From a checkpoint of a small transformer trained on Wikipedia.
Training: a variant of Adam for these matrices, 121M tokens, 7374 steps.
Each number is 200 + 40 x the weight over its row's rms, rounded and kept within 0 to 999. Layers, rows and columns count from 0. The size before them is the row's rms in percent of the matrix's.

# up: layer 4 MLP up, 320x128, rms 0.114, rows 302-319, columns 64-127
# down: layer 4 MLP down (transposed), 320x128, rms 0.11, rows 302-319, columns 64-127
# gate: layer 4 MLP gate, 320x128, rms 0.125, rows 303-319, columns 64-127
up302,098,234,187,229,272,200,124,224,196,300,206,198,229,151,239,236,228,196,201,254,185,260,194,187,213,225,188,202,177,188,210,225,227,132,206,169,222,236,134,221,192,243,176,126,229,231,163,193,167,193,249,212,179,213,149,202,263,177,143,77,145,178,256,211,189
down302,100,301,276,165,154,213,154,137,181,212,172,161,181,160,146,216,218,181,165,183,151,160,202,224,217,226,194,212,172,209,240,220,197,245,229,136,176,175,252,162,225,235,152,135,222,257,158,233,211,192,232,248,177,144,185,148,187,188,169,112,204,247,156,233,146
gate303,107,161,191,119,179,176,110,142,252,216,224,216,206,180,306,174,258,198,199,253,121,205,276,236,227,237,179,216,248,176,248,210,266,165,160,280,220,219,195,180,124,278,186,162,257,146,214,209,185,242,182,184,224,171,155,204,228,240,169,219,248,77,197,230,177
up303,102,213,223,208,219,192,220,138,166,123,159,203,205,250,221,251,218,202,239,188,176,216,196,206,208,212,165,146,222,156,207,89,185,245,236,228,190,211,243,149,215,232,220,177,211,281,174,171,144,166,250,234,187,208,186,168,178,226,273,181,241,232,224,163,266
down303,103,161,209,188,247,217,224,188,192,204,185,255,149,198,152,179,205,165,151,190,248,202,148,131,200,175,288,180,77,200,207,229,166,190,146,205,211,104,185,204,268,163,214,213,163,261,154,172,200,206,185,214,211,185,280,267,214,207,163,214,186,194,224,257,139
gate304,100,229,154,140,241,175,195,198,188,136,200,237,277,230,276,248,192,196,160,163,253,193,241,217,220,179,262,180,267,179,274,197,167,209,195,209,215,284,162,186,177,205,227,206,205,156,156,135,212,188,228,212,140,196,255,183,203,143,195,270,236,236,169,184,230
up304,095,249,162,224,222,229,140,224,205,129,221,182,205,212,234,153,202,250,205,155,296,192,140,196,136,184,238,216,171,231,195,268,175,220,196,223,166,230,198,190,159,206,226,229,197,211,231,251,251,233,246,204,178,217,254,217,240,238,205,269,211,182,205,170,245
down304,096,151,142,142,246,173,154,158,233,165,197,219,250,178,198,161,148,134,261,175,187,211,256,210,169,216,214,212,198,248,240,172,172,239,241,211,243,124,224,227,247,244,115,199,157,223,199,252,190,198,178,171,228,197,188,151,193,238,152,185,258,209,171,201,199
gate305,087,173,176,235,196,191,189,178,230,200,180,265,220,134,287,192,151,169,178,229,210,231,170,293,247,178,191,225,186,181,222,235,163,207,217,230,221,164,209,201,180,224,142,238,241,154,294,185,195,240,155,232,185,197,194,162,196,235,190,227,221,140,202,209,180
up305,090,225,140,200,224,274,194,246,150,192,235,226,203,189,210,243,219,193,249,197,214,177,215,143,205,189,248,230,199,172,218,142,190,114,203,103,229,180,204,225,199,150,253,249,185,189,116,251,306,209,214,183,192,212,191,122,170,249,220,157,157,293,193,213,257
down305,092,154,123,196,278,234,184,202,205,189,388,225,182,118,246,179,141,245,172,241,230,205,222,260,144,173,251,200,165,246,161,161,131,165,231,176,210,212,187,144,145,242,236,219,210,230,167,216,277,198,162,209,183,226,262,167,200,162,207,145,197,188,238,220,212
gate306,099,225,205,198,205,240,134,183,260,212,187,204,121,168,217,227,252,164,162,197,153,214,244,241,205,236,164,237,169,178,200,164,186,195,140,186,263,214,223,240,217,145,167,226,204,142,190,194,155,204,232,174,213,200,213,226,240,163,148,275,165,169,220,231,236
up306,095,253,238,229,256,90,231,233,162,251,205,205,212,156,259,174,184,202,236,168,202,205,216,133,204,126,260,227,219,211,234,220,193,183,198,196,198,196,127,216,176,122,203,196,143,217,194,181,228,151,163,219,273,177,170,210,159,254,235,175,191,148,149,279,145
down306,094,99,185,267,246,166,233,181,199,147,250,187,161,164,212,282,158,128,136,209,193,179,172,252,265,221,195,277,168,189,226,175,258,193,210,198,268,218,163,260,140,235,203,197,218,199,271,203,205,213,257,248,175,250,247,193,243,221,232,261,222,150,168,239,215
gate307,103,224,191,199,162,223,203,233,202,225,269,131,126,112,223,177,197,228,260,201,222,183,195,221,150,241,164,271,167,171,249,214,203,226,269,215,173,221,172,176,182,217,216,289,201,221,158,126,212,229,208,253,191,262,150,76,218,206,214,184,195,147,210,181,151
up307,104,180,202,247,138,157,140,169,267,183,190,200,145,203,187,213,288,193,232,256,118,312,189,160,174,185,200,186,210,173,235,227,191,162,153,224,110,147,158,227,215,223,254,210,273,207,164,223,173,224,234,267,232,178,163,230,245,199,153,165,276,154,152,203,170
down307,101,208,294,172,213,142,210,243,167,185,183,164,147,244,218,174,213,261,241,214,213,221,172,209,203,167,191,207,230,219,271,211,117,138,218,218,192,188,247,154,175,206,211,117,253,202,268,165,199,174,214,149,153,152,122,274,138,162,159,192,268,265,166,182,257
gate308,095,246,145,144,188,233,212,231,206,290,208,166,173,174,203,190,166,267,234,182,204,212,266,183,186,247,164,173,190,283,233,188,244,179,187,118,200,293,163,199,173,255,201,218,201,163,217,137,238,205,176,217,189,177,196,220,252,166,222,243,198,162,123,239,228
up308,100,222,140,210,284,252,189,140,172,198,151,219,195,176,190,230,117,183,237,185,256,187,242,227,176,137,182,193,214,307,234,249,167,226,228,125,197,221,210,234,140,208,168,173,179,180,224,204,231,258,234,168,201,125,211,290,199,213,144,189,277,169,217,161,156
down308,101,292,231,172,145,212,243,144,229,201,187,190,179,176,163,144,181,186,222,168,210,281,271,235,145,157,163,194,163,217,201,289,188,220,244,158,206,151,216,172,255,175,185,225,212,233,180,188,184,132,193,235,216,172,249,196,160,270,96,154,141,198,221,134,159
gate309,097,200,221,218,172,273,239,155,232,219,147,181,234,191,179,177,197,236,193,166,266,201,214,220,171,193,144,269,199,255,250,199,224,265,294,220,213,233,185,189,182,245,249,204,207,186,221,133,163,212,173,187,246,265,251,170,179,208,262,213,252,164,296,246,188
up309,096,167,178,236,191,190,212,198,160,129,202,183,176,260,152,187,259,170,198,214,216,149,190,222,66,233,186,157,280,204,194,262,129,186,207,175,149,206,179,184,124,202,184,229,158,200,199,214,201,246,265,212,216,221,215,231,211,208,171,219,200,189,229,226,157
down309,095,178,244,129,226,237,169,245,265,291,236,105,101,146,224,157,293,179,231,205,171,258,138,176,193,217,202,225,176,257,210,179,186,233,237,218,184,189,217,184,258,228,226,260,234,244,212,206,195,181,190,217,229,211,186,205,143,246,231,193,171,179,246,154,213
gate310,100,232,196,220,183,188,226,155,138,123,256,235,261,211,294,205,185,166,192,94,271,236,257,172,182,184,190,216,218,147,263,189,182,186,216,168,276,198,179,202,72,217,234,217,163,146,173,174,141,195,186,187,193,215,213,240,211,194,287,219,213,250,205,251,229
up310,099,139,218,93,267,202,272,215,217,279,164,127,205,209,226,209,193,216,276,162,150,199,180,182,215,168,201,234,160,237,248,235,253,188,164,222,260,243,132,165,191,213,178,290,189,236,217,240,167,273,193,232,140,246,201,137,193,134,238,274,166,151,163,144,177
down310,101,177,109,218,231,224,250,147,182,162,207,203,136,210,216,219,148,149,266,249,170,232,297,220,195,243,188,209,260,204,183,227,174,138,120,144,223,227,175,215,227,263,185,138,233,229,238,315,308,149,155,158,188,264,243,193,227,183,181,241,209,219,239,146,251
gate311,093,238,191,222,232,242,208,272,253,203,274,244,210,227,231,235,216,148,161,206,243,245,219,215,216,156,210,172,247,229,215,189,251,152,215,156,178,226,233,201,257,148,202,195,192,152,206,204,218,246,231,172,173,249,189,181,157,109,286,164,124,224,178,233,184
up311,092,203,258,164,194,185,210,169,241,134,214,210,167,187,218,199,273,149,218,172,236,221,206,170,179,191,170,234,168,193,196,170,189,190,240,153,211,213,121,204,205,221,302,173,174,171,251,227,211,103,198,196,130,279,187,179,196,268,198,184,191,263,151,188,219
down311,095,269,119,197,292,131,227,219,176,226,201,285,226,176,222,185,197,210,176,230,231,235,187,137,140,179,163,162,234,232,219,178,241,164,186,229,109,122,259,221,182,273,159,235,112,185,231,187,244,155,170,159,211,247,251,197,182,246,171,151,226,173,117,202,183
gate312,102,173,182,225,152,139,246,210,211,125,241,184,184,200,240,214,240,167,163,174,280,163,170,182,238,225,223,223,144,180,200,205,160,254,265,139,223,177,206,154,168,252,277,277,225,207,146,129,233,132,255,190,232,207,199,121,245,216,213,222,185,172,219,244,203
up312,105,181,183,225,227,244,229,139,159,213,199,233,263,166,223,170,151,179,160,203,180,230,197,173,210,194,192,158,256,305,216,245,205,215,244,190,217,226,195,146,123,154,228,235,208,240,151,188,258,172,203,326,168,240,261,217,266,186,167,124,262,224,187,191,183
down312,102,190,152,179,239,212,217,235,190,231,181,181,217,195,208,245,169,175,205,225,109,254,167,225,160,187,225,233,142,189,239,265,239,117,206,172,231,204,243,263,176,243,189,164,236,284,231,149,297,262,202,224,223,153,165,220,258,179,197,113,141,270,178,255,220
gate313,101,236,168,187,224,183,186,165,174,263,267,289,152,225,232,216,192,265,153,164,175,249,256,159,133,264,167,210,234,236,210,138,204,217,170,203,255,185,210,154,232,145,238,205,235,190,222,209,176,183,240,215,213,226,239,148,258,122,192,160,197,191,210,213,198
up313,107,195,175,173,243,232,260,152,134,295,221,176,241,208,219,144,208,215,276,244,232,165,252,206,258,222,232,175,184,147,118,196,172,217,223,191,135,192,171,177,151,215,223,178,270,200,151,223,177,232,211,131,170,204,172,229,193,186,209,224,217,227,161,227,206
down313,106,174,232,179,197,180,275,180,162,191,261,233,259,188,165,125,229,158,237,178,171,237,197,155,190,194,200,240,124,243,231,178,286,306,195,218,270,230,174,221,209,249,160,188,218,223,146,193,153,159,230,284,192,268,197,188,265,286,95,158,219,205,197,237,254
gate314,104,227,171,144,243,198,242,160,201,248,223,244,284,189,226,180,242,197,186,213,207,212,237,253,217,203,241,182,280,240,269,240,215,131,206,147,189,248,193,178,230,193,233,183,190,152,142,226,209,206,97,178,177,294,177,245,206,173,223,237,218,230,197,176,224
up314,104,223,197,243,179,227,200,179,202,210,213,209,140,187,208,127,132,192,233,189,165,230,223,211,179,235,77,191,175,187,212,239,214,253,224,196,189,204,190,216,153,186,231,176,192,231,148,231,169,157,153,208,162,153,244,244,272,229,202,170,193,204,129,208,122
down314,105,95,156,174,254,293,186,244,154,198,214,171,280,137,245,179,154,211,200,264,128,121,223,192,207,217,220,188,235,256,248,250,194,168,176,211,151,232,203,189,133,140,211,217,225,223,249,209,171,206,114,149,223,257,272,215,250,207,240,224,204,196,202,280,248
gate315,102,214,138,258,242,209,179,251,177,225,258,187,177,199,189,200,240,242,191,243,172,263,250,292,178,166,219,176,173,105,184,142,196,198,217,226,195,124,263,248,155,137,189,162,204,205,223,174,177,153,174,149,169,216,258,167,155,188,275,205,166,186,180,197,233
up315,101,213,200,253,196,217,155,165,205,202,250,147,241,147,273,157,187,212,214,196,265,219,200,223,201,148,219,186,208,235,188,218,182,189,218,245,249,225,190,179,225,239,150,246,117,192,142,200,305,178,183,147,186,241,216,222,246,250,192,237,220,187,156,208,187
down315,102,155,179,161,239,225,249,254,178,141,250,207,176,262,153,125,181,113,245,250,185,202,232,244,258,240,182,171,172,197,216,170,213,235,215,244,256,184,207,241,125,90,199,267,291,209,223,190,217,237,149,150,154,238,216,214,218,176,206,204,142,210,165,263,263
gate316,098,114,189,126,183,186,220,198,231,188,169,173,128,209,183,195,199,137,224,212,214,201,175,152,240,117,283,282,210,224,241,253,181,186,163,238,130,257,244,273,178,163,201,216,195,135,198,205,156,194,132,185,247,220,180,208,189,196,141,222,191,165,144,199,109
up316,094,239,211,184,280,169,206,176,229,158,160,198,207,197,180,225,145,137,183,256,140,251,248,158,225,103,224,258,193,173,213,210,204,152,131,248,167,168,235,277,214,257,206,162,148,166,256,200,157,248,176,228,222,173,239,224,113,188,178,234,194,156,231,222,102
down316,093,267,149,192,238,173,122,191,227,193,164,273,197,245,181,207,230,217,246,227,152,148,175,174,238,189,159,202,218,237,135,216,215,248,200,153,196,167,170,190,163,185,211,253,181,225,200,278,199,202,204,281,124,165,240,234,201,119,195,208,240,148,185,139,232
gate317,108,139,159,151,143,259,174,205,276,111,205,215,203,175,198,153,171,217,115,209,165,171,221,213,192,233,231,286,233,197,234,207,178,208,209,236,165,207,251,261,188,232,243,204,247,181,192,220,154,141,220,291,216,176,187,70,189,192,180,206,191,167,230,197,177
up317,108,183,224,231,198,195,210,212,161,195,212,178,238,270,272,208,226,206,222,197,156,243,178,221,157,155,176,186,274,264,215,164,191,179,188,218,240,177,217,198,182,189,195,175,227,153,148,251,134,181,237,211,191,239,113,225,207,159,235,188,208,166,199,282,221
down317,107,200,204,122,260,235,223,182,247,211,234,191,148,167,163,90,240,178,196,227,157,160,164,228,153,175,191,207,245,288,238,123,219,168,171,289,183,196,292,195,160,197,178,147,253,213,207,159,175,178,219,173,229,276,222,209,152,243,226,210,258,186,206,213,252
gate318,102,188,200,225,211,113,187,220,210,193,274,220,182,178,292,219,270,240,188,176,186,187,234,204,181,238,271,186,207,137,235,155,77,149,195,223,234,183,283,130,204,190,208,241,225,167,184,155,186,272,119,184,205,251,143,207,261,241,158,192,205,124,133,191,187
up318,098,166,157,249,210,262,178,168,303,244,194,227,182,125,227,176,250,156,247,198,239,257,155,221,188,230,180,199,189,278,152,210,200,241,222,172,176,173,242,164,238,145,150,241,143,234,207,166,216,209,208,224,193,176,185,282,95,156,188,213,75,237,211,153,201
down318,096,88,173,264,182,114,170,235,183,152,210,183,192,260,230,204,197,202,194,227,200,216,252,159,276,198,286,169,215,147,285,216,205,215,192,144,189,153,208,223,181,173,261,271,230,212,176,240,223,267,270,187,185,193,128,249,232,146,189,171,212,263,172,217,206
gate319,102,185,95,210,185,186,194,150,157,176,199,158,159,198,187,166,223,302,218,173,185,170,149,241,173,201,212,205,270,239,217,144,249,172,238,124,241,222,242,223,197,193,200,139,230,183,236,157,187,178,224,160,244,232,166,195,209,176,220,194,205,196,215,154,202
up319,107,206,165,168,250,168,137,185,257,271,148,196,170,259,177,216,224,214,175,176,198,212,164,143,243,224,264,139,214,228,149,213,230,238,187,301,148,106,270,218,187,201,195,182,236,136,201,163,186,220,143,166,201,216,200,195,180,182,242,214,135,221,211,153,202
down319,105,200,106,169,167,169,216,208,198,249,204,253,182,196,168,141,210,212,139,191,217,123,217,219,137,134,243,207,198,265,182,161,212,156,155,207,159,286,250,180,191,223,167,174,184,143,180,172,220,209,244,241,254,227,181,124,204,157,167,191,195,250,161,123,146